{"hidden_size": 384, "intermediate_size": 1920, "hidden_act": "squared_relu", "norm": "rmsnorm", "positions": "rope", "rope_fraction": 0.75, "attn_scale": 0.185, "lr_mult_down": 1.5, "lr_head": 0.00582, "final_lr_fraction": 0.03, "max_steps": 3666}
Each number is 500 + 50 x the weight over its row's rms, rounded and kept within 0 to 999. Layers, rows and columns count from 0. Numbers have three digits each. The size before them is the row's rms in percent of the matrix's.

# down: layer 7 MLP down (transposed), 1920x384, rms 0.0873, rows 1871-1919, columns 288-383
# up: layer 7 MLP up, 1920x384, rms 0.0633, rows 1872-1919, columns 288-383
down1871 106:484576498570525390559501451535577553508508492552489510338598523492479498492535445474473541448531468490516589469522440541378521530421490534518526440448381495477506523408461534458387471464553525471491496486520542456459432419401538444461499541508412432479447430534487530477488550490529527507
up1872 106:476502538541454553438494514469398515519462500522460445569531540497398561401435535578392529595497452508445507527529489430498366516565490511518546595399495465478504545514524527504449492426599441542548426525551446501500407480495370502450539523498489499519490576516494499525444469474442532528
down1872 105:518552556606552436431493555528485551446578525509446518578530570514519546466376497458491452462531466496538584540508471400565543543492508538535484514482402428425519497467481550498503536414517577527531514599448501490619489491572400472483504526497422550517392627557523514461495469579444584537
up1873 099:508542544501567526536528542503439500510418444436512514585485532479471532496474535535515536421486558435573543511524469556483472477510525495561499583468583450500501532575522604502505518515416449460448512425581521448440475464531555450528508484461549461457390417547592600527498534542498502519
down1873 101:477522524545545445526486489522425503436498528455542476521422474553410567476484548382509466486427493485528541399511532477494491484533433471480553544591429517565452515501437577454479414564460513509526483460488515508393524572505518428469481484553551475467514530476499490552422541528537447463
up1874 111:588513543481513454422534440577593512460519513465468548440532584575402435521486507492416583494565541442546605437404506480506527478558549481457461513433517542480487475482407460378450577489469383490524518435489516506493496610405466555476480539489442487536495497600535482546551545500522509510
down1874 108:521388444520537517469515479466520507553436476491507460498520593511501438517448494578498571439583561579518461504546519443527465456493500559519517513506585551539571451483486432507445499443529569424470437485382464451483489600468390478388448541374464485526488453507448520497498450470565435484
up1875 103:503686573499552469497521578516414468482616479472484572505560469513522535526504445576451564402570527462560485497516430475502438424480562498515562514495432545500456430461444582491558453418516524505449536546451536497586438498528485512402450471477571546384457500518440502506492540493544562394
down1875 101:491539540548500501549457571451514458478531498571508380415523540500462530525521433500491485447500504453543492659455468470475526527586439512488532510542465379531564424518434438543568486651532489571432526501439650460487477516522601416553401522524523444466543524571531494428473485462578562439
up1876 098:498615520463428472488509549521558475501438410441545549510527553520425460528472605485488443457412590568559513424498492401406450536583521438503516514495490479542536539533415469407526505484357512492549497588511569473520443534576554468517567506431578514547535543420499459475522521446525522427
down1876 100:489626523429537549536532485505489430539437531468580543497461660508478517508471527461529440537482491434497560473459598432516464435504496502507428549485500523532504521519514448592559478381422498545422462539483526557458428508516492508485495638496449549564486535464529547505491493556448464464
up1877 089:486482484499564465486399479507384561494535493416467559539428446465563535446480486462456587469477514521451462514602522472485474559557549554529585536546590457469479461617501628476444465498473483553527479510426380524550543408560503472505502548539499627494522527516417489488497502461555483502
down1877 090:465426519533613459479525470514417494447528449516492511457460435425435532535455531444562478487528531447528450574487503496542488502439460576409513477589550362498486466513517507530581411473543499541479461499456456481435538420532521469469434522566601467520444600515505495552515647430524424536
up1878 098:500488482498509540540494584455552510501477548482513514460539484539498458508487468511469537553452506613559595570524494497525462573511578438407448520471602537392640541502416448478450503503583580511480486452487507573480488439418577433546603533487479402475508522421441578579549503559491513499
down1878 103:480470458503541460603503465485473507376533522569564604449493480609449478604535482459499520487502458504485501442472516497494589485519448481445515504483489467474451536468454512510510471459482436568442431479485473521586513497612479574450463608557547445473425409549574447498467501573508509565
up1879 096:438476608512517555521515444426488457497525527551466402429544510476505492509480556492471499432526475424469436483476519500485512558557442532557593447454422488550510537410507454515564513516510455469459451494482568586535503436552487457403482537504520603520522542453556510525473518483475502549
down1879 099:491547499484510451422525485454473430468565500507441424466460475505477564434522494420518526589418518422455556535531526458520565472427438505538495509475486500473454550534448446465480488483497526528518454561483490540503541536502440440470535465478544475547573480481506465421548534484529533470
up1880 102:474527443473557435513499491539508411534505482481580372510554405490438461463448519478407569522598547458487568468486445514512552503427487505540442554535488551523421443506460547499476576472527542540575507520501552411499574505461461483610443499421444482479461555526530537435477608446421509542
down1880 097:504418594448493515554490537477520454558428467446500513417568473517564481571524415494511557523598518524493430513499539628545495486579539580446554479573550522491427453486476560556509466539501541429523549484572499540509543468451490493415503647402484543530521482525542511508458471517481432497
up1881 102:501526528527470491399530448500474550409434601557559549492433464422547474501572464483472447582458526515459504518494454505401503560486457487546515426496526445529509506474411535504490482467462517483610505395645537525460437504562539552445438496514418514537536494564421474415524476584446506415
down1881 099:502414556488571429485516483531468513435502541492529520477429502473557536515480447441480508372446515491476491543520489552503309460481522485562471451466441485500378425493477403469519520402478387548489524565427483557507476410523498506597441472435517524475501400526446473430564457570601531537
up1882 096:571495518503476575463511548519422522395496525511497526534507511548549500443454478518508580499559555573534544455428540500501456399523471523547482527566481466556462447406501405559533429487570538466508539492401470474559503491483398588467414548544542477465515417469425492511494493471529397523
down1882 099:485542554507516498555508556525567539456577439404450506508489525489493492527514494523495545479479499486507548525476515440513511421506493470520439436574408497438513564497478536533461504494520565576403572424437458484465560581521547494570452589562398470505467567516478485558500394436459439597
up1883 103:499471447535513510506522498526470404508513553431439478526507528589479468527521402499539484510490448473535567463548474499594438477520556467356527474473529480478465565476525570430505570482489516430563432430491601416437366493434492381518537567448491487489446483537595445477430467470514510478
down1883 102:455476585584443554513486483514477484472518479409408490510516558586518501503471465471505477524461543554542472472484444526573512432537396511460544479574560533532511468520521494458529509509517564450479471515548560532490487558510448511597464558510481501516487494572490469414480530509465484511
up1884 111:452471458396529422584443469561468447512493627434504559515617536403447438581523459448490565557589404431543516501418467545372429546472495470453559448524435517446453517493547504515535555511522378551516479445514472504491543513514566476577449545551358568518448505580538456482562560518473448431
down1884 107:490509429530466452530460575515540471518460622437492484557552517469503492488531478427447462536492507444519621476488508553438553533492470557432668424466545410510446465495398445460453536583472458501535451515518508390483542391542407450475496506564405442555495525470450510473464542490536549457
up1885 104:513507559502490469322474574415532588567521481502537579529544443538641586469457435487570472361450434475544423470520503503409523508614520459580515512625449480576542472455519556584536534544468476588462511385500452426446355622546463576430556540505478558516600481410503502538532490528576531493
down1885 100:404435549406493541481487556473456474589453489583552488552540459430556544422458491442437468532420522547428431485490527495471472544526540457452448550518486471492520477553503477466570532502451492508548520417528453540573497460507473561512477481508474505432544604439557495524509463551642552457
up1886 057:535530412503527449427528494445513456536544506426469412425481492517515595539419511513502472480426456547456435488517543495473486498470577561426546484506468520445567532444434592522532552558497492489531526660438472451537453518656478424478445587539524504605507516452463508527418454500476561466
down1886 086:504469526509459499439492537482546497501504521467424503542463512522502499491483560494445574560521500449543471490544479467526495512520423549517517538494509498450494506546480563535465500501462502496445488442526503462521509454532490503485485504556500511486452526476524517554464467445531468555
up1887 102:511494467600458555509518498582473474581461437481419474450523503460603504517471577491470494489530431497472479481509499511558489510482488531483623546475536519562478437483534602515564492538533438488604511557489483407480546450541455522521461408532352540523511459550469415521528524492451495495
down1887 101:490533478536533637565462492521526501526382493557476440482498468467580515535549596504549543496479426470514590490459578514456474562425561514484470489500537490510480435494436502418493419520570488410485546464488482577571379480508479521480424545565549471368432473474447540555547548554483458536
up1888 092:543502481498530574500408487517418442615511538440554469448520436503567428489495463589472443586588521537490513528401501502492481561476538491512575554544486543537565584528520449533522520525410576425485404533557452474472401486499406566501616568515456539500431485472396501574483597531468515518
down1888 098:499546486509520502482463520482521513488533498581553514481503522510475428497442463596483462512443510508435548473483543592558561511517509447528475544454520511533522430488520456482420532438526550536569497457566474564613575543503500606545488491568537460530451477451406490571501450525502513602
up1889 100:585528417539541503565568451452464505524568510516466506471518602517554468588508454517439527480483445485451500483544487517556491525556445513554561431521522516519485497559498518428465531526434490589494452554515426451558425522497535341548568525596466512479448533603416479516413549557444460516
down1889 103:388565526411505470395446416555549558536459535516541536427430571499527495508483518505508468483386595484484526524538491494581514553533504452494512546547460513555509556502421557398461534468458504566429490500540489403561483499491489523498502535499509455633516569497433511521500458512545506516
up1890 099:496534627557458478391545447387550557522510546494607448561567577499430456503497507535433447450484420482552518549448482477481496524561490537537546472502528522496524490490456489462580467560396454566471497463600509501433576541444433486525463524552458491474512581467490567546603558514569489487
down1890 097:463472553499433563569443524461465485483516465497504549567517445437504464538527639474473434504593417510511522418506495518492472402580553511503451536435518500537514520514427458489575486513572602392514523548507555503487454472437525527501521478462552521570467478474446455509577445527464445556
up1891 101:481498558509491474428459487488492483527467444628481494538538525527481504549454581468483531501550504468501455584460484528474464564522349510545516502455509487512462506464506549547501556500520576554469528573505495487511499463480446474501447455368418529493526407467541457398521509542509533499
down1891 102:565473476527549476469508449444578583462509474485428545558509538477488509479496566571445524509523432502436554530441535521532608496448569468498532545456544576492506501552522490613496674554498507582480413593486455421558580569509372534452483547543500545553442548446459550530545436466522453517
up1892 094:439471353567529463469509491584531461523533530443429538470547481494497507438463549541510427516602367587506551590467450454437457535502538564443542519449552503482486543485512484525428483527516524528489458498507470509503468613482467537491564460395525484525464543467399481478480467430556498479
down1892 095:458476487502455478462526452470524499518383477457484544403476459551470442610427542462452519397537482562555486592505598580535530480503499453534575480442560451501507467492454409570530575468536535544470423563408527494515530534502515569569464533483525472426477481508459512499553434497505505522
up1893 094:572546480507562507484515609476558482516485503534388555526599526453567580566539458540484492562378588464579533466475575469478548498543531566612537466503563577548664548488426527520551443601450558531478509488491526471486517501535513461493514592541538625505507495490489521412436554534527494447
down1893 092:498441496455503517618394523538499498477520530570493522469511513404459612425510490487538500573483589492522568538602484521596461492442430537478587544530527517499551470415550467462413552494523426454494481454499414485477435445446478439516510457485498460479433454551443483540515524516449508498
up1894 101:471406592491511542514498495485460524571509559495483595484536537457473452492450556463480421538516496435490464436455439479546478529522472514477493554430521492464453521501589589518430503465527400493453523518532404391448469444563478447518463524415618514460505470578486495576487493500612544519
down1894 102:511496525578507451470457479478643465452518446533498469492467552555473410509576574385464527410491473548409456525419508451589604486504589484468494442507461492537509493493496506526500489458457534507484463471512377422562409473470545448472490583514502518485410475367477510547514528519578516514
up1895 109:533502503451526489574531408473513503527540549437668505421496491455571556501505441592470477514580509521477481502524491565456424538510563500516567434563517497559476465455550560480549540466584475500432567491477520561484427432525474508395549458596550424563466515442489501473378469505430483430
down1895 109:477460496487602515609494508495483516523538480436536505491440476625501512472520577514532577527589428521483490482587439484474492411464520572436521489491392556540452493484559415610475532490469443503535447447542416445537432558525573454543429481511510463486547473425527440533598453533446544594
up1896 101:567501620500509466506534469523500555538480463517480506479559516429529506493431425467563422493518378442548494544596493502536469467509463471489520548540451573446592507528469503528496531483457516427502463527432506545570461453655548509483615584565539514447562463480531556492525478560482470529
down1896 095:399539485495521433513416558544607447489449516505489499556579503476489458563481453430456491511490543434549517505441406510496471545531514496486500477430462565469599486530451461459526464453508467433507495496551498605470496486516568485510538555593560479485481387540451551504460517525553561550
up1897 115:436421406398550584426485509448561494511526439475521489476469525437525539520540490576488470454542392472494555468556475471499471503521533653500553443486421532482498458646470584482440446458567537538456566527500413535540542611513539504521580541438514529594545473549446426513511540486527477438
down1897 111:503518455402486542449496511605614501499516487484513502497522588527507507472526498520455483538538471470521473535519524531499501487442580485507520497558483590505468474458428420499458492419522491419475516501455504508589462607427535452618517519602499387533478463562473421430375454436478544483
up1898 100:510501567625541500413543497514509567600501461540541449559512458551442472522491527463529528555405399569493525438463446551543462532410494541444526423488553494452492496531478482526499557486469552589545449478545523455446531457538383528483624542436482473481497397474507586466455511484523518615
down1898 108:469589461471484490445498433417465450479458522532541465495588606494453527431479610509536514580446489477492395483537600538478506547580362497496558397501572525606530522425510413468607501597492413490482469488558521478468511518503621448448518473472435551538540416588529545481420406506569443496
up1899 108:503506510554511589501582496546504455529488455493460469510478545516483482436530482376492517445626560543534550529490424545570540447485537521497481462507485490456451584460565530495557436458432528492469532440473491589477492440514560526550510555497484530564522452517523401449472533581473467414
down1899 100:573534411431538507528496436459466474545438587433523502554466494527467539496532548529398530498529581552458568543589388424543659481448524419456458490420446502542497414506459488503548499590560489449514526424473568512452474481560577418537501514438545634498465543509545438381508520573498486557
up1900 107:577488517515545572507492520590453577493539447564512542589503684470485476431456492510559447373502531525503498594553424494367526382543554553439491486465476516519389567491507614500451471525504483530544485535515529509508452448447502512511525530482492568490573523460455460524535461516468409531
down1900 106:491492444536463614457591465520441541446539488461483478493477553482630516553528550493533508410442570494394486482500443542489532481486523426488432475535435479451495518530483482454492421564478446432561406523479490386588479504473500453508525502505399500444565485530550467463499405468595472507
up1901 099:533496523452580631520501583520477559467573402514516469447542566468540565494508460509550537450493480535525509557446442454534521482457591492503450566528397549579482499529504458519530476545477526564513537481531510501444476487538477485547453578475407454599534526437544607408544506490500464427
down1901 103:467445464474452423427531590463459535472529561532478490503619417517493475574517504544443510473467494401435578552558519436468519528503495401474431521489459464464486550491544454424511380411535479495574431485564463448509563508583556494401511502462455475553475470604482454490516462422503455606
up1902 094:522466456482565484564463488483487535452529458540401559516507501607497520537522557536434554595490519524422570569463441539459504458410552556513500499445528538488434404569452519581506610493609477442507560490594570633481510556471478476439517499502537511335483457469514370488523477503539511472
down1902 094:611596501536582503593536549479556545483480526572514556525534455457484430568504524474441424516426494449586557508566548505538560482584506494444476539530514428513473564505525504574539544367463495493496567488472497434574474423515521487482524504470499567485482507549499452475381544476440485505
up1903 108:529475581377576405498498544491539547557470506496516532453512436464524436447464565492489471391561452535504458459514540407521537505529542463424545515473423472536492552582552517531410428454436484512422500456532504498429556464546443455487511550559537486526484519464466478533483445485510464528
down1903 096:569442496468496454464478458536540493501417482437522519451570537477554489519576544458545473507643519470442591474487526491442607449533525513514452443564582493468453467569410557536521592525492509545464530551483528368571460508534436481493525437465569515508449510478551515519569453613481484491
up1904 100:526484468493467512464528489519566601504446467562535482461421584587525413388454467527565494472551443526601462346544494622451542582530449469535539460464662482535507520560406499526429444471522517521459539533541488470486518519541516542549534516513431485526500516482466476542506557440489593540
down1904 104:507561503477447496506494583493452497418450460479511505504567506577458523434524507502464499541526471494441416516539535531475487560506560523469524477526562452490507378482437514512563393517505424476605580526449521481545510593524443472452510508546516482469518462462425425518546539524622443489
up1905 099:482445450501573531540543464524439437582441534445421491620530570544533501490493489564496442509602406548477474468618480579449390539533486551502501480530445521524504641427457467529417472561467501525493399495458402532511529434500445439497504574550480535565372499539493562467510505453580488405
down1905 098:501474508508495502530508498568524450547510504523447549576562507505454391394543445576511415447468430591423507467556517513510444364501517526470494524516451398493545507540489501494477530472498499509417384525526453473551416568479465510530591620437478426488536428584500552480538431621565453540
up1906 103:526430530502524494531386553461461565516496547589548562406553476569515513473510486473432545526450396540598470544515548489461444535533386572496424469460422438536517536513432482476529432515581478486503534491586387534542487444518424570469517585562493504438480557602543514563536520549368492425
down1906 103:483484518477463458570499531473500655615480475518557499525506589515530404474488571499544455470509492505567457456498517526493531581516530408469522529545549457523501426467466402504529542540523576499582456606585512509492467359436460511492528548505449552480479467473543570435523531536571526479
up1907 103:397583458487446522432423398509498502550501630508533474439534542479514574424534512453469533449487467502542501475486482525434442498479368537459508515455667487549499513461506458526504525549434423494538450455450494380467537459534408482505468569515516463511471479503602469509462514579526554470
down1907 102:391486496568555472610530484593543437454482508536508525467480478547457421545473503562447495539543509546538570447487457514497521447482405493417521507443480520438466540512541502424512528477473452524515565503422581463493491514480510478562460496460406514530574478559552488506530487451576470513
up1908 096:478623484527562574587452529453499592530499516530608486470509541511483520495559483506496497456518565544463590524644429508536473526470494469400462439468527453434514495519403460516470563487447523554485498357456467472479534476525550493473467511437522487523511586441429437538426577510539425525
down1908 100:544518540435441559432524533547459542562443489436454520460515605490564545440501530536433551634419544428527453530380448506511491483486489521564503544525550539449555481484521479524434473476458515461445478470497441475537509560497406462389508584474533530394470477570438479535580454512552533492
up1909 101:545487534538569521515514467526459450534433567590525425542483493538495515504440510472486546517518556499598429430478490505502506465611490500470457594493460524528512477526566551509471462535607549540506620489523575465583424512512455526522435497590573513520516462512471500397481466517563554471
down1909 099:506537412548521508354525531512475505562488541512493463426492432504532625465445491400484500451482434461519463467504499534506572481485506519548465472551537458440401478529531550521527382438498479479497524556497520454552488488470524483504641415456423564574484553488410513476462451515390458471
up1910 097:369483520537501528475446453451485484517415454533562451531489513504582467437453444512439586544468510543522415508464446446471442618545550572480516539488493541540540543483491423525548470550519406471492500536523458548527537458423464470463475518480484468556473383546537517462523514510511423552
down1910 103:504499553554559493578498504498550478504547505537518492484466411457477433518491463453527453477612526419420476439463531503593452483471462445502518501501452538509488547571440455451526492534574488455435532511493538449540476528436466599471513469565417548506460540444530533435439511466507416501
up1911 101:521581555413568430549442541551442465468525507421612522541445528510576558572509492501483483419528529441444475481525399463454451464559563468396574515594429495557497472474571476471513503482512502562487504490509494450565459447555478447500448486538468471525541488561542446590482504591494616556
down1911 104:513551452658548507502521499498572449549466536528506510470501392566542416506603481505541582529579419533458481568532459402442489445442510557572507458546525614528483524529509484425500546531467583602555531570536524463500461597531561564481478545479559502469517502504524507499541492477532548455
up1912 101:479473499478508492571478487482542509544559578576491558524452437513517478490434412381518590520510499503537495521552537497449529588412474494596429481449472492568512465536459518516551447463589542541459494521487519564602556476574498446495596468491608488439543511519476543533483416541629527475
down1912 101:460509573555550533517457473488506605470484462517572540557568477506527533557456573442505510568570540540519453532521493566580592567435638480452484460519501574462454537553542431465439473434474520525429473421483472578415589472576499412448505543464542478572497529488510551483546477419453527462
up1913 099:486575433482511484484517481415472470455513513540514403488463566531515536503446461508499495454404382552414527473441504512536491470483512532599520483527512489567392504603458467565495447601448499493560488535487541478519588448417446463557464503477529590465491420553378449480478488517529457550
down1913 100:492548578389561482515495509498448475549609607581496496483559566408469475586468493417494457436566532476538488499489528527509519535557492353429508566603516488571475500440417476500421475548486500552477515508491472483446508489513420598558465418627411491570605573450534543487488478426453515503
up1914 104:550507558518624523519489577383408482502527456513548485484508584392562558588507474562536524396451495530549475534539544491485559463499457596558553488447489488459549547506448464528531509555476469486468544450584525510580532492472534446577432603525463582536520476462573522479507601515491388433
down1914 103:563525472380466481588504534488418562495512422565462502434530512411458475547463511378589519513423526458591426587411571503496436566480446480448472452405514437492538509564562537419545506522491414477538514484507514510520522594455534555496374473490610490567544520550478513513482457523519619383
up1915 110:487512473558568526417585440463582481442539517431557448421454512315569517513416531482568484545508467532550490485567458519468506514471472561528608479455522423435477519530542505499433479502483463506494458524541530545460533542530500412512455510496504464432570500420515485522489480505544518560
down1915 103:504483620398577559435549588503420463568439373504580500517533440453384457511468545468527508464450515605556521538587537452491499611537407454493560391418511558501463463482543525554503445454507429442463531462508396494469551409448473477515517521502411496482544446346545576422526524551524489526
up1916 092:515458562566551551608513522536527507544532524434401467477476577527439543478600444527536541563476526504490571561570491499479480521470600448562558520437486496435513444397455608552439461541509488518396447485481452521451470437559482511467527490588529458484482426531535549599529516515550601518
down1916 095:466511649544571580467477506612510461384506482440523526475540515548496522543540508483473462489439464483589515581489447442494526486489465555499617558524483471496521461548438505510512494603538512410501422568550448516412583503511465522434498494574499509486597418501550553475480546512475537445
up1917 088:400576469464549492555479587408416464502436544527485467499540436561585578467555551453384527473491527580480485459497501493426488440514449503461443442394614490500523453565493541523460589471486493480467493582528508467509479474516450576524528364487466519532443527425443511448490499428479517511
down1917 095:541511416542454502478571524461416539534491558477459419609468569405375481517375494474555527432402550491590476531489498471508522558426486463537511539509589487484458550529474498522422466542431468456477472446439466500445501540535402413536471463484454484568456451537574517519548475490456510457
up1918 096:463456397391625375573485477422408357504479463533461504491555548521535469431550461485563473511430499539548522464535531483512504461546490502491487542435428482528425450539507502542480508568494472401476445467515519499479511457504478497503488519532509595422491519446548449541462526551460563486
down1918 099:541514482510417534515430597508555505537485425496491545496532458471450517471425487589509470498555437576466556502488551564493521505558485544444494501469487456410558486493509495456454521496392579504479538602410484560512464586536517526538470543505453461526410510436508406479432600437565466481
up1919 097:504405477575546474513518493448455394432519536456498517590520449523491511446479534420326555445598485535494439496501570462500567567483542455523486508477515482493461549423503517490400477484503529487487507532474478521444574556499380532606526422433545499463479539455489542527573570558459537565
down1919 102:565471526598440572580457521455490467525494510500434561526480541397494423539565474512406572451549550498458495483535556461496524418557522472434505571475470480488522510586524480549598510420512533542495488539555555511450447482489473438567470439472414479429498532447534548483493580546559450552